Part of a small language model's weights.
Architecture: RMSNorm before each block, rotary positions, no biases in attention or MLP, embeddings untied during training, normalized queries and keys, some layers without attention, local attention windows, paired heads, shifted keys, gated attention, norms scaled by depth, capped logits.
Each number is 200 + 30 x the weight over the matrix's rms, rounded and kept within 0 to 999. Layers, rows and columns count from 0.

# up: layer 4 MLP up, 704x256, rms 0.0976, rows 289-306, columns 128-255
# down: layer 4 MLP down (transposed), 704x256, rms 0.0886, rows 289-306, columns 128-255
# gate: layer 4 MLP gate, 704x256, rms 0.0991, rows 290-307, columns 128-255
up289,148,124,231,221,192,211,216,183,207,231,159,186,201,127,199,213,150,242,192,151,158,217,181,251,259,204,198,199,182,201,169,210,199,266,193,206,189,188,203,206,151,181,261,158,190,221,159,187,192,235,193,252,224,151,184,186,213,137,182,226,132,182,186,200,249,178,223,219,183,230,188,210,184,225,203,202,154,211,254,210,216,153,196,232,212,205,196,192,195,205,232,223,261,255,178,214,178,196,187,203,194,211,196,189,166,208,200,204,215,167,183,168,107,222,194,209,216,198,191,178,160,169,183,263,221,142,225,198
down289,154,199,174,229,211,228,253,192,143,278,212,154,194,206,217,179,180,214,204,152,181,236,153,186,197,209,202,192,233,194,222,158,206,188,225,217,202,200,178,209,164,171,237,119,209,246,165,195,208,241,167,241,243,155,237,177,199,104,174,198,183,202,149,173,154,169,208,173,266,244,200,197,215,204,168,221,200,229,250,180,239,183,226,210,223,173,196,173,175,210,244,175,240,220,178,216,220,214,182,149,136,219,223,206,177,171,253,218,220,224,187,171,177,159,156,192,156,223,222,191,165,196,224,220,169,222,256,213
gate290,176,191,196,280,294,203,170,178,206,184,155,216,221,191,239,194,172,200,168,174,171,203,179,212,160,190,220,180,159,194,150,196,179,243,182,220,199,175,236,172,179,203,175,214,205,158,164,210,185,199,189,245,217,195,217,178,212,183,239,228,211,230,176,214,234,204,249,221,175,210,179,240,146,219,156,201,190,179,232,213,221,181,245,172,183,178,208,204,168,218,198,196,235,162,225,237,203,220,180,169,192,225,218,168,225,270,242,170,212,197,261,245,198,202,203,261,189,185,175,156,191,243,192,247,144,201,197,223
up290,175,234,196,228,178,227,217,195,203,217,198,160,207,194,140,177,160,218,247,201,261,164,235,209,262,248,215,174,207,207,182,188,188,209,202,249,246,197,189,225,171,186,231,189,202,239,225,230,201,174,210,188,196,210,225,211,207,229,184,193,165,197,219,158,148,183,209,186,199,170,193,209,227,213,197,237,176,199,212,255,200,261,220,208,194,159,183,222,199,236,211,206,237,234,210,146,188,153,243,193,175,180,203,200,181,219,183,212,253,232,174,175,188,219,221,223,233,226,171,159,228,223,265,206,201,196,265,184
down290,201,241,191,169,239,197,269,191,181,223,215,239,164,189,214,221,158,205,161,215,177,227,183,175,187,176,215,238,151,196,183,185,206,204,145,269,205,183,201,189,170,220,161,201,278,180,223,200,256,259,215,205,147,225,194,210,252,172,221,165,221,222,176,191,260,227,197,205,127,233,180,196,179,172,179,201,209,211,239,228,263,191,195,192,188,213,142,225,166,245,214,193,194,171,150,192,201,239,177,226,211,198,223,226,236,177,160,228,217,208,144,205,199,189,220,140,206,238,211,241,233,139,194,230,170,226,210,202
gate291,144,218,207,206,169,160,211,194,263,205,210,141,182,246,223,255,198,215,211,159,227,159,280,193,250,210,253,235,192,250,135,193,182,207,242,182,157,254,232,157,177,189,230,191,300,194,193,169,176,216,187,251,210,257,218,268,205,265,218,222,149,147,223,239,170,184,212,157,135,243,201,204,230,226,183,181,213,150,177,219,187,233,266,214,166,216,153,178,215,186,189,155,159,210,171,178,241,199,247,204,210,260,185,197,182,209,195,180,212,197,175,198,202,222,224,168,190,169,201,216,120,221,218,213,170,161,217,209
up291,191,150,175,191,210,221,173,192,100,234,179,235,182,200,180,203,210,247,198,188,203,218,165,222,167,176,186,193,196,206,220,241,192,176,192,238,259,192,149,180,202,138,196,199,152,230,149,231,258,227,218,216,208,181,208,172,229,141,172,157,228,251,228,199,218,200,181,177,197,218,177,225,172,213,174,275,178,211,208,205,210,211,197,206,180,156,248,226,241,213,163,258,263,205,214,216,162,198,158,161,218,174,202,181,225,191,200,168,223,193,220,183,151,218,155,250,186,202,193,148,212,201,146,201,204,200,207,206
down291,175,230,225,188,197,162,175,192,253,189,210,149,197,229,192,239,187,160,192,165,222,179,248,208,206,198,250,215,202,228,196,182,215,217,205,185,151,230,233,189,213,206,204,171,235,169,224,150,160,182,180,177,194,247,187,222,174,226,219,209,173,153,197,215,165,189,202,192,183,214,188,203,247,221,208,161,191,173,201,207,192,202,233,221,184,193,180,183,211,186,249,182,128,227,168,218,230,199,235,219,162,235,209,196,198,192,211,214,226,218,182,195,216,192,208,153,192,203,194,220,186,218,207,188,204,185,230,200
gate292,167,202,244,237,226,138,214,220,230,185,224,235,193,252,209,219,177,199,183,253,212,172,217,193,199,241,263,215,208,196,201,217,201,190,191,215,117,193,196,199,193,245,208,156,239,208,175,145,210,161,154,177,147,213,200,236,158,186,214,152,167,224,153,158,215,210,175,248,180,200,175,176,183,156,172,190,205,226,257,210,196,227,256,222,154,208,218,194,213,227,219,233,156,222,231,215,212,188,174,198,180,250,208,232,156,216,216,228,214,195,201,192,222,212,254,226,188,192,204,186,169,210,228,168,195,195,198,186
up292,198,156,179,204,162,171,198,208,209,213,192,151,175,180,228,186,229,185,212,176,204,214,209,214,255,162,192,207,191,169,129,260,192,247,191,163,172,233,198,168,214,180,234,183,194,176,184,231,167,237,195,252,239,226,154,174,266,239,176,204,167,265,225,203,213,221,215,177,230,215,189,176,171,205,186,194,196,206,240,191,261,204,158,239,200,214,152,172,228,196,250,199,211,226,166,199,209,225,226,176,208,216,218,195,187,236,234,225,190,201,227,210,246,182,189,237,178,126,191,214,202,205,213,198,180,208,227,186
down292,174,228,238,209,219,190,165,192,176,208,200,242,192,168,222,196,206,149,194,171,107,239,232,132,179,185,174,223,164,160,172,181,226,190,228,193,211,219,157,209,195,168,234,222,164,211,185,228,188,207,192,184,141,223,214,245,155,157,180,142,209,194,196,209,169,185,281,174,187,228,166,218,204,146,189,186,165,186,115,187,193,205,235,214,194,210,207,205,210,194,171,224,242,194,232,184,217,225,244,130,191,201,161,232,192,179,189,215,193,162,205,199,202,172,240,208,197,208,175,188,224,207,203,151,251,180,125,225
gate293,218,223,184,174,228,198,216,245,225,193,209,196,189,207,210,148,214,225,179,194,151,228,110,243,234,199,225,199,196,250,164,213,187,162,240,179,227,200,234,228,185,140,157,168,265,166,207,135,237,224,246,171,220,231,217,178,204,205,212,225,201,210,183,226,200,199,199,176,214,228,182,215,175,200,179,184,258,202,238,218,189,169,250,194,178,181,158,161,244,167,230,142,240,206,185,203,162,219,188,219,263,228,229,215,248,232,227,222,235,147,180,256,215,176,264,182,191,207,208,176,193,233,204,258,236,210,223,138
up293,251,167,217,232,213,240,209,199,195,208,179,203,208,225,233,222,227,260,219,162,217,216,197,188,188,279,261,265,244,175,228,153,208,217,204,227,192,239,204,200,178,205,155,191,236,151,188,202,217,217,188,222,149,230,161,204,221,199,253,193,153,204,185,211,188,225,154,227,251,186,242,171,169,129,203,173,191,245,180,187,201,170,204,204,185,218,231,191,227,193,174,203,215,233,176,268,204,227,230,223,152,205,131,164,139,200,224,198,187,143,143,205,189,176,169,215,258,218,219,174,226,198,223,165,240,220,165,163
down293,181,227,244,203,170,174,195,144,202,254,207,269,207,215,186,243,198,223,184,210,199,196,198,149,147,106,183,182,196,174,211,229,153,264,182,164,238,181,196,191,132,232,167,225,179,211,200,225,241,234,181,184,237,188,243,224,188,215,209,227,233,211,206,154,179,247,221,229,237,165,192,166,186,197,221,228,194,182,140,185,213,253,213,205,206,194,246,214,216,237,197,176,146,125,215,188,163,199,187,186,160,188,167,243,202,158,155,180,156,226,169,160,163,224,176,218,147,211,218,214,230,198,276,175,154,254,170,257
gate294,241,197,221,188,147,234,240,178,175,227,191,167,165,261,212,176,155,193,173,209,197,227,194,209,202,224,148,227,180,219,200,173,244,212,211,171,178,306,246,207,190,149,202,156,257,225,202,142,229,197,164,181,189,177,186,199,196,157,210,215,187,195,146,236,169,207,205,189,202,255,166,169,212,217,197,223,182,201,177,175,192,175,216,223,190,191,190,195,238,182,230,183,160,230,209,147,136,210,233,210,206,230,237,180,186,218,154,236,210,184,187,171,263,244,175,203,187,213,229,227,218,187,227,213,166,188,216,184
up294,198,206,217,161,175,154,175,171,240,215,156,209,184,217,233,161,180,194,198,197,215,190,193,194,222,196,193,204,220,246,219,219,193,165,207,224,251,133,223,201,226,222,201,166,166,138,188,236,171,222,204,174,247,238,175,140,148,199,200,227,164,195,197,217,233,220,214,185,197,179,199,262,220,160,189,185,243,214,222,220,203,182,227,182,233,196,148,172,229,168,182,179,222,199,223,231,189,195,199,165,218,178,152,203,267,226,165,165,174,243,241,248,190,236,256,290,224,255,233,141,161,215,237,200,212,190,213,235
down294,204,221,195,208,130,183,215,210,154,74,193,164,253,210,216,186,169,217,241,181,212,209,188,157,189,187,165,231,214,231,212,196,192,224,229,202,203,235,159,207,184,204,127,161,221,193,210,239,204,149,206,213,198,167,155,161,192,166,189,208,210,187,223,164,192,199,186,160,176,179,232,169,182,200,171,190,164,215,197,162,255,182,179,248,173,205,145,169,195,131,202,164,169,180,179,207,147,172,187,208,211,223,200,205,189,222,222,228,246,201,146,200,177,205,220,238,198,202,226,200,214,223,168,158,211,240,125,199
gate295,215,237,172,149,185,182,202,165,228,228,197,180,260,259,247,219,166,140,157,228,219,172,251,160,179,239,142,234,181,225,165,266,161,196,205,193,247,226,224,222,193,164,189,148,171,173,222,228,209,168,229,216,193,185,189,170,207,179,233,271,183,193,201,185,177,205,187,170,201,234,202,255,256,210,235,137,198,172,223,153,175,160,158,255,216,203,187,239,197,176,181,185,195,163,174,183,193,191,169,200,247,205,177,200,201,249,165,188,199,171,199,182,229,213,192,177,246,208,145,233,174,247,225,179,191,210,169,253
up295,194,201,205,184,138,183,216,203,217,192,206,186,187,207,235,252,214,211,206,138,240,178,169,191,160,183,185,193,230,212,151,222,232,166,197,190,191,227,254,208,179,182,191,208,212,191,204,177,216,181,191,200,153,239,146,203,175,166,199,221,219,208,213,164,119,171,184,197,195,224,127,218,283,223,206,231,234,169,193,210,183,240,221,267,174,241,182,243,206,228,203,159,226,218,217,235,148,210,211,233,165,235,174,238,176,197,203,180,200,173,262,217,148,199,200,204,216,207,188,262,205,215,191,181,171,189,204,206
down295,184,156,221,145,155,182,218,237,216,266,162,231,229,182,173,219,219,240,210,249,207,206,201,199,214,144,123,215,216,189,161,215,187,229,148,154,191,175,252,182,178,178,150,245,178,200,279,230,210,175,199,256,150,195,202,199,216,234,237,234,187,226,195,198,170,199,139,191,183,224,259,187,145,202,238,196,292,219,213,146,220,207,158,196,158,238,195,203,178,238,202,210,212,196,236,210,189,254,211,164,178,177,186,204,217,214,225,195,244,186,237,184,203,193,195,236,256,211,182,213,217,175,183,154,180,227,260,227
gate296,225,233,205,211,204,196,229,216,182,178,227,231,186,225,128,185,185,209,246,199,149,256,173,153,192,202,206,194,154,210,148,182,205,175,146,191,203,156,265,213,228,256,219,197,204,290,209,173,95,226,216,222,198,171,208,212,216,209,110,177,185,235,207,227,205,225,199,210,189,155,220,232,206,202,211,178,196,218,231,190,182,200,185,218,164,152,149,162,205,191,151,193,161,237,188,160,218,191,137,188,145,148,114,153,238,182,168,191,204,229,152,207,200,214,249,194,170,215,120,173,188,205,198,242,255,169,140,206
up296,197,273,192,221,222,211,134,130,171,201,227,205,204,175,224,174,233,138,204,204,171,137,233,244,171,222,200,222,174,229,172,219,228,171,267,187,155,210,170,317,154,197,230,238,199,222,215,244,241,258,193,214,207,201,226,183,222,176,204,212,214,169,217,180,175,237,246,201,233,196,194,193,182,175,252,143,229,194,208,218,213,202,163,221,253,181,174,185,206,196,210,177,183,160,197,210,181,204,234,223,233,222,238,166,198,230,201,181,206,196,198,236,203,244,196,205,183,190,196,208,172,210,201,182,178,206,165,219
down296,221,224,205,172,232,195,152,183,239,206,211,196,187,187,220,154,215,159,193,208,180,190,186,163,147,166,163,261,172,194,221,228,210,123,182,169,211,171,177,216,244,243,245,183,153,166,204,237,214,215,182,178,174,199,225,196,240,163,157,219,206,188,168,213,264,270,167,187,169,204,242,183,177,199,209,164,267,223,199,195,222,184,210,221,234,227,196,153,215,171,216,171,218,239,175,168,176,172,192,182,253,213,203,152,203,183,196,251,171,231,171,198,196,208,195,185,173,177,238,252,208,241,180,227,165,189,184,296
gate297,180,170,148,238,190,240,195,205,234,201,162,242,195,190,152,168,191,173,172,221,212,185,228,170,182,215,141,216,175,218,178,222,185,137,248,191,193,205,192,264,193,220,218,159,161,188,225,235,192,252,154,181,150,167,164,183,176,187,180,193,170,226,205,195,206,230,132,213,178,175,195,252,197,233,198,208,180,193,192,193,196,178,155,180,266,197,214,215,259,140,174,249,235,239,197,183,179,218,207,213,215,166,189,213,205,185,229,174,133,207,202,174,210,234,246,198,185,202,217,136,188,215,196,245,224,176,152,193
up297,178,154,194,181,188,234,231,243,234,231,221,150,223,159,198,129,242,206,205,230,178,171,185,224,234,241,208,190,225,190,181,198,200,199,218,181,239,184,172,204,181,165,239,243,215,190,243,219,208,188,199,154,168,142,153,226,189,216,252,202,206,180,174,223,183,246,156,248,209,183,183,209,179,216,232,176,206,214,263,266,190,219,229,173,259,207,157,203,182,197,183,185,202,177,214,244,261,212,156,189,273,261,183,184,204,205,233,136,201,140,197,177,191,192,244,217,161,234,245,191,159,223,207,191,190,224,208,194
down297,177,169,161,174,183,253,267,252,191,213,147,173,191,216,183,192,213,231,193,193,180,267,247,245,206,210,220,219,210,224,244,214,212,233,154,215,241,119,186,165,148,183,172,228,198,225,216,201,288,185,239,204,220,195,240,233,163,193,237,219,206,236,187,203,162,191,191,168,200,226,157,202,170,186,215,188,211,259,260,185,246,209,193,197,209,200,150,214,205,231,199,206,227,211,260,185,254,241,167,180,192,244,163,188,186,177,174,162,216,147,153,152,232,184,188,199,204,220,177,158,191,224,193,245,201,181,166,203
gate298,189,224,217,194,191,194,183,277,208,196,206,188,234,194,201,246,165,239,171,169,186,190,225,248,145,184,177,160,207,164,171,225,184,201,187,240,209,166,210,157,175,169,254,219,182,210,204,173,192,225,149,217,206,204,241,184,174,179,196,183,230,166,148,202,278,142,250,206,217,196,204,125,171,197,217,173,241,183,211,206,193,215,197,216,186,225,155,263,168,193,218,138,198,173,240,177,196,159,195,198,235,153,150,197,220,205,204,211,211,196,224,225,185,191,216,174,175,186,203,168,140,181,234,179,217,218,177,162
up298,223,252,191,165,191,199,186,217,177,208,153,173,140,184,228,204,204,141,218,177,142,213,204,176,206,215,168,185,169,279,224,224,229,180,183,267,214,232,257,222,202,193,163,192,166,228,181,246,188,173,226,177,200,206,208,175,178,181,155,177,229,212,229,198,199,212,198,214,237,207,175,200,218,185,179,151,267,238,183,258,164,203,162,249,200,246,225,178,196,169,241,211,276,200,239,217,185,207,127,193,166,210,224,218,205,184,191,261,168,188,205,195,197,185,212,203,169,196,173,252,245,183,158,188,201,166,238,203
down298,149,176,254,184,238,140,247,205,232,175,194,223,195,264,188,194,198,218,229,197,220,194,200,193,210,197,185,188,262,180,162,186,210,178,169,131,198,214,180,177,235,224,171,181,262,175,222,128,236,188,214,256,206,222,207,199,231,161,216,202,192,173,174,219,208,239,210,206,209,204,244,194,219,211,195,166,189,234,263,156,151,192,204,172,221,184,208,156,195,241,195,216,185,242,257,147,195,205,293,188,198,224,248,179,89,215,203,174,224,205,186,145,210,160,175,224,216,167,187,171,193,217,245,199,199,190,122,221
gate299,162,243,205,158,245,224,186,210,221,165,147,205,209,206,175,195,214,198,150,220,154,216,190,217,179,188,195,217,215,219,198,153,212,204,221,238,213,176,211,203,183,161,223,147,205,208,166,209,236,181,171,161,248,200,198,163,189,183,246,204,179,199,175,229,212,190,210,229,247,230,252,151,241,189,192,216,205,179,223,232,165,210,210,229,175,225,204,225,149,145,207,169,232,203,252,222,136,192,154,196,202,212,189,137,202,211,223,258,226,160,178,187,162,192,218,207,241,199,263,182,194,174,233,206,174,181,189,209
up299,171,217,186,188,191,208,181,177,123,176,171,174,167,275,160,150,195,172,161,158,274,221,219,188,218,231,203,223,216,201,220,200,199,200,198,228,210,196,195,207,211,199,229,199,241,193,209,197,223,196,186,208,199,194,186,240,231,166,208,227,196,193,216,220,218,215,149,204,203,259,209,175,234,174,161,207,214,225,197,183,213,209,229,228,219,167,211,263,176,148,212,207,209,228,213,183,243,173,219,198,191,222,171,198,257,218,165,175,183,183,199,175,193,220,187,212,227,141,226,218,182,213,220,189,187,208,241,216
down299,223,166,228,199,235,185,208,195,242,238,232,198,159,182,235,232,198,180,236,183,163,173,195,186,166,226,193,222,164,216,197,253,215,204,193,182,190,205,168,206,156,202,180,225,151,204,209,246,218,222,238,215,204,198,177,200,235,246,206,209,204,158,201,174,215,178,221,194,213,120,225,237,190,181,226,179,232,217,174,227,188,176,167,143,156,213,182,173,205,213,184,161,187,221,221,193,190,234,232,168,226,192,206,248,179,188,204,235,173,190,204,191,138,247,189,211,272,175,188,174,212,189,216,239,195,151,207,233
gate300,244,184,180,194,267,229,179,175,186,156,218,265,228,175,168,211,162,180,226,190,201,171,182,175,175,143,255,228,171,208,224,178,222,210,182,149,226,180,219,197,182,189,161,177,190,268,183,181,212,178,169,189,165,134,145,198,174,237,218,202,191,230,195,199,197,167,193,191,254,167,279,189,223,147,197,222,219,231,191,217,187,200,248,214,182,192,240,123,181,200,178,224,213,208,166,210,182,228,241,207,165,219,216,176,208,187,249,226,164,181,173,186,171,234,220,195,172,189,219,230,201,229,162,192,191,190,190,158
up300,184,230,214,176,173,195,232,254,184,204,179,188,187,196,201,201,167,241,182,208,223,150,241,177,201,177,238,248,150,191,176,207,187,233,203,202,214,258,190,198,203,205,235,201,215,214,193,223,182,237,212,185,218,210,230,164,212,181,194,230,205,176,163,182,230,138,197,184,254,154,215,241,231,177,224,192,152,207,179,170,199,150,213,179,202,148,164,218,237,255,219,204,193,221,177,175,203,212,187,195,181,152,202,179,230,226,172,197,187,231,193,191,229,201,172,187,180,201,194,167,202,167,212,218,194,219,162,266
down300,209,176,221,201,237,185,172,201,222,241,168,246,170,227,187,146,224,195,198,257,213,270,176,206,201,205,182,180,174,187,238,233,227,194,229,207,219,173,211,184,203,170,171,185,167,192,237,230,252,222,132,168,127,165,149,198,201,212,208,204,235,206,208,177,179,201,212,218,192,208,175,182,227,256,177,229,232,191,311,204,217,243,155,231,180,200,200,217,185,164,229,221,255,221,264,244,202,204,215,189,237,179,206,179,147,158,182,140,205,137,187,203,207,191,191,211,221,172,179,204,166,241,216,219,188,223,195,216
gate301,182,170,176,214,190,184,205,172,249,207,161,225,216,214,194,246,146,186,217,198,181,192,209,244,182,223,141,227,196,202,144,149,174,166,216,152,215,248,217,233,214,188,217,161,226,205,202,157,202,180,191,241,184,183,198,184,190,167,167,194,149,190,201,190,198,187,209,233,151,205,139,190,195,265,163,235,205,214,196,268,211,237,209,193,221,200,245,166,222,237,172,209,244,195,221,211,222,236,160,168,171,163,185,202,262,185,203,217,230,227,209,156,214,244,162,265,228,273,181,186,185,216,187,220,204,160,258,229
up301,210,200,200,187,244,218,217,187,250,248,155,165,168,199,238,211,161,202,191,173,182,176,213,246,200,204,194,236,218,167,164,212,206,198,217,206,204,243,184,201,176,181,222,194,221,227,202,172,197,179,174,206,205,172,202,191,186,192,218,192,241,122,206,168,235,157,226,169,212,197,147,184,226,217,209,231,258,189,180,221,218,262,269,159,225,191,204,214,147,157,203,211,200,194,210,140,198,230,203,157,184,147,220,172,198,220,117,188,229,230,230,131,210,194,166,221,230,207,190,192,199,232,188,194,189,176,222,207
down301,235,229,156,149,224,205,238,195,220,286,206,174,194,208,147,145,222,209,196,185,194,189,210,205,213,175,215,179,204,225,249,257,176,183,234,191,181,194,180,182,159,242,169,169,190,232,199,200,205,184,206,150,200,215,248,159,233,251,205,211,216,206,181,212,220,183,204,135,245,186,233,183,213,122,254,176,230,211,260,147,255,194,184,227,172,193,164,223,203,190,202,188,176,170,229,186,162,206,199,195,182,226,200,187,193,188,196,210,215,210,169,244,184,180,277,147,158,189,215,209,196,209,255,166,186,218,187,219
gate302,216,168,240,267,256,180,213,244,184,176,182,210,227,242,258,205,223,246,187,237,180,142,210,230,152,213,233,249,212,197,178,204,219,241,215,153,171,182,180,207,211,208,175,246,238,180,218,169,215,228,162,232,123,158,193,203,249,182,203,198,185,169,191,261,198,174,217,189,249,202,215,201,128,170,214,172,172,189,207,200,209,231,218,189,187,224,201,245,178,220,208,133,178,190,136,193,248,192,171,186,183,215,197,165,182,182,218,210,190,172,268,191,179,251,219,248,238,152,195,230,274,212,225,109,244,247,180,193
up302,213,241,212,263,190,129,192,241,199,196,206,205,168,193,196,213,222,212,229,177,183,189,183,197,170,214,224,208,171,224,229,177,141,195,202,186,140,239,230,228,188,231,213,214,174,155,285,167,199,231,167,220,207,170,178,201,188,177,149,182,164,195,174,210,159,209,228,277,236,188,227,223,198,174,290,206,189,211,157,177,180,158,251,158,190,180,237,251,197,180,214,223,142,135,223,202,179,178,192,199,163,198,226,214,218,151,224,189,149,219,148,217,192,195,212,166,156,206,220,242,228,124,204,204,175,170,183,187
down302,188,228,197,184,170,192,186,175,208,303,187,183,184,190,213,174,209,197,175,160,210,175,202,197,216,238,200,208,205,188,170,193,184,206,167,197,190,244,198,169,193,215,202,213,213,218,153,156,219,227,208,200,213,185,172,170,223,214,177,228,226,186,225,213,166,236,197,192,190,214,204,167,172,177,235,191,191,205,230,215,193,221,125,199,175,180,179,239,213,214,212,155,221,225,204,200,197,181,159,159,201,223,126,183,185,181,192,213,180,206,216,200,183,202,165,257,218,264,188,192,178,234,205,161,171,212,271,224
gate303,223,211,210,257,182,226,176,233,183,177,167,233,186,240,205,230,225,201,225,183,191,187,167,211,184,215,212,191,215,188,226,156,222,186,177,203,140,138,200,289,225,221,222,222,195,194,207,202,213,165,237,166,248,252,195,209,184,195,141,192,185,208,207,238,190,178,196,261,186,240,208,234,184,192,251,171,182,178,202,152,179,153,216,273,151,228,201,224,199,187,222,180,198,127,182,195,183,191,219,195,239,240,194,191,231,178,204,178,170,196,192,193,213,180,246,240,183,213,233,190,213,189,211,211,197,213,229,163
up303,180,179,224,196,153,164,240,257,181,204,194,221,208,207,239,237,233,206,219,203,233,215,232,244,212,238,195,167,231,199,296,211,165,217,168,228,178,147,215,195,207,243,162,237,166,192,211,197,220,172,210,182,240,201,223,226,213,228,174,185,165,180,224,140,190,176,212,229,226,256,248,180,185,190,212,183,228,255,215,186,159,196,215,264,127,260,220,195,188,233,205,154,168,229,179,223,160,181,178,199,243,204,187,199,138,181,183,188,173,181,170,183,215,151,180,177,218,219,229,132,207,150,197,174,152,217,218,214
down303,222,215,228,200,154,173,256,180,147,176,204,202,165,206,172,230,149,218,178,193,236,178,228,203,215,178,203,180,189,158,213,214,180,188,207,204,232,221,158,192,206,208,205,248,212,227,265,238,206,181,197,185,177,183,212,227,187,200,202,226,131,202,187,133,238,171,229,249,258,224,200,219,183,233,204,159,195,201,189,231,213,221,190,238,172,215,218,164,205,189,212,180,175,184,218,166,178,209,240,248,219,188,244,237,135,184,190,206,221,208,200,202,209,200,164,193,168,171,142,163,184,165,190,215,163,212,220,217
gate304,200,151,219,188,170,245,189,207,182,213,239,163,200,191,218,201,207,182,140,150,188,189,204,196,182,233,228,228,180,227,206,163,208,144,217,183,175,178,226,201,222,234,188,204,182,123,236,215,226,226,211,219,224,192,208,204,152,190,204,178,223,239,206,201,218,257,179,238,194,294,231,184,211,186,266,174,232,208,202,201,175,197,119,187,169,167,191,216,190,179,197,194,173,210,228,241,175,221,231,191,185,184,169,193,183,188,170,163,222,219,241,241,192,235,188,237,233,215,232,208,181,169,211,219,209,139,231,212
up304,189,178,246,155,234,186,232,204,168,182,206,170,180,207,182,202,210,251,232,197,198,183,204,203,224,160,219,203,267,170,155,176,221,233,186,161,260,318,246,165,184,195,231,173,201,234,226,235,231,168,133,199,199,202,174,223,199,226,184,257,208,192,181,204,209,194,170,248,247,155,160,182,200,175,236,265,202,167,250,210,212,190,278,141,193,221,226,163,207,213,181,208,183,199,217,208,241,135,163,231,219,221,209,214,206,213,248,196,146,179,257,165,174,233,229,233,106,210,202,221,150,273,240,172,247,186,171,203
down304,240,232,185,189,189,168,230,152,240,199,180,138,189,214,160,208,213,188,218,165,207,215,189,165,143,213,221,181,201,211,217,228,132,181,202,228,251,251,216,162,181,231,206,149,200,192,205,211,248,167,197,149,259,214,154,216,220,184,167,179,191,191,189,208,183,211,167,169,210,121,178,224,192,184,207,272,209,187,196,213,151,174,267,189,226,185,229,185,163,245,177,235,161,232,195,142,215,167,176,203,219,218,172,230,182,244,216,162,207,154,299,152,255,206,215,180,111,159,172,251,198,263,154,172,224,276,176,167
gate305,162,196,256,231,182,173,132,220,202,173,106,177,232,212,195,230,211,165,182,189,151,217,195,202,146,205,188,169,231,219,237,193,208,230,204,229,199,200,182,200,193,125,199,226,174,203,223,201,243,210,223,164,222,203,151,228,197,229,173,171,196,168,212,231,160,186,183,216,230,236,191,219,269,152,214,210,200,199,211,198,207,236,220,189,195,194,250,207,202,224,189,244,190,142,210,223,192,194,207,207,182,240,242,193,196,194,205,195,242,216,208,163,183,220,238,198,152,167,267,155,264,158,206,159,180,118,153,190
up305,202,195,202,243,206,171,148,162,216,206,181,233,232,211,196,228,205,187,208,165,212,206,265,218,219,209,250,226,201,165,176,265,153,234,257,198,218,204,228,201,235,205,168,175,186,204,164,218,186,213,200,198,212,203,201,248,187,179,196,256,231,220,195,195,198,169,211,198,190,188,175,155,216,167,190,204,199,170,253,219,223,212,196,229,190,171,226,227,191,196,151,209,227,242,204,207,267,173,219,210,197,219,198,203,204,198,104,214,161,237,181,207,192,214,182,207,207,224,205,212,206,192,211,160,206,191,215,156
down305,147,230,176,192,233,197,173,167,222,170,212,217,203,180,238,187,266,145,163,193,180,202,176,169,227,229,191,230,164,171,180,217,200,189,185,181,171,191,170,188,231,173,181,211,186,189,203,196,211,203,229,144,207,166,168,178,197,216,172,201,182,209,178,207,220,217,223,236,141,235,199,214,237,268,181,189,206,160,174,201,144,185,192,207,191,179,229,136,209,208,236,151,197,214,204,220,204,153,191,183,248,224,217,190,207,201,201,159,219,219,241,179,229,228,205,186,185,218,192,154,211,160,203,256,204,180,174,263
gate306,211,262,164,227,151,190,191,202,172,207,237,215,192,197,152,202,221,258,178,190,220,275,207,207,226,249,220,181,178,295,215,244,180,183,234,155,178,198,237,139,185,249,281,188,212,204,210,205,186,178,196,280,148,195,201,206,237,200,216,141,158,148,198,155,216,241,171,196,166,212,205,148,240,256,169,246,199,184,218,221,235,196,199,164,273,194,193,232,220,197,164,239,167,169,218,215,214,232,174,145,247,254,242,246,231,147,156,170,166,221,210,204,188,203,236,224,173,225,205,206,169,192,190,185,222,194,253,188
up306,210,177,154,221,210,198,213,185,188,168,239,188,233,211,236,167,200,201,167,195,248,172,183,228,212,203,195,179,196,213,207,179,219,226,173,217,223,211,202,234,193,165,219,202,228,170,191,196,191,190,159,234,190,246,232,269,167,205,199,198,226,237,151,201,205,196,211,214,254,196,225,231,219,194,224,224,200,183,199,177,154,203,180,163,173,235,178,282,186,198,188,227,212,190,240,209,244,186,182,236,232,172,245,203,212,133,228,242,221,257,200,179,224,250,204,243,158,187,217,168,196,211,222,216,208,196,193,230
down306,178,178,217,247,233,210,251,164,199,204,178,203,167,230,205,176,218,143,236,193,210,230,236,226,149,261,243,243,222,187,200,246,199,196,209,210,250,185,181,235,123,194,186,204,193,255,209,254,186,192,230,254,201,229,214,249,206,182,190,196,217,209,223,194,147,171,202,207,184,199,190,170,174,204,219,187,170,157,198,199,157,215,287,179,186,220,134,230,203,215,216,170,181,192,189,135,214,210,182,158,202,224,226,216,174,197,198,201,151,190,219,175,221,197,164,181,225,176,221,257,163,179,228,196,207,189,195,205
gate307,170,236,219,221,243,169,238,224,217,190,85,174,225,195,181,227,201,235,147,208,180,222,196,234,192,210,203,247,234,190,190,244,258,196,163,202,182,158,141,176,212,188,179,230,214,177,184,182,159,158,180,202,204,220,237,178,230,216,245,103,192,154,169,200,212,197,208,176,235,181,160,178,236,171,195,195,208,198,181,272,242,200,220,186,188,201,137,230,156,190,202,159,215,179,228,248,188,194,228,195,209,185,227,189,224,212,209,207,199,214,224,259,174,234,205,204,228,168,266,213,200,187,179,166,233,187,189,195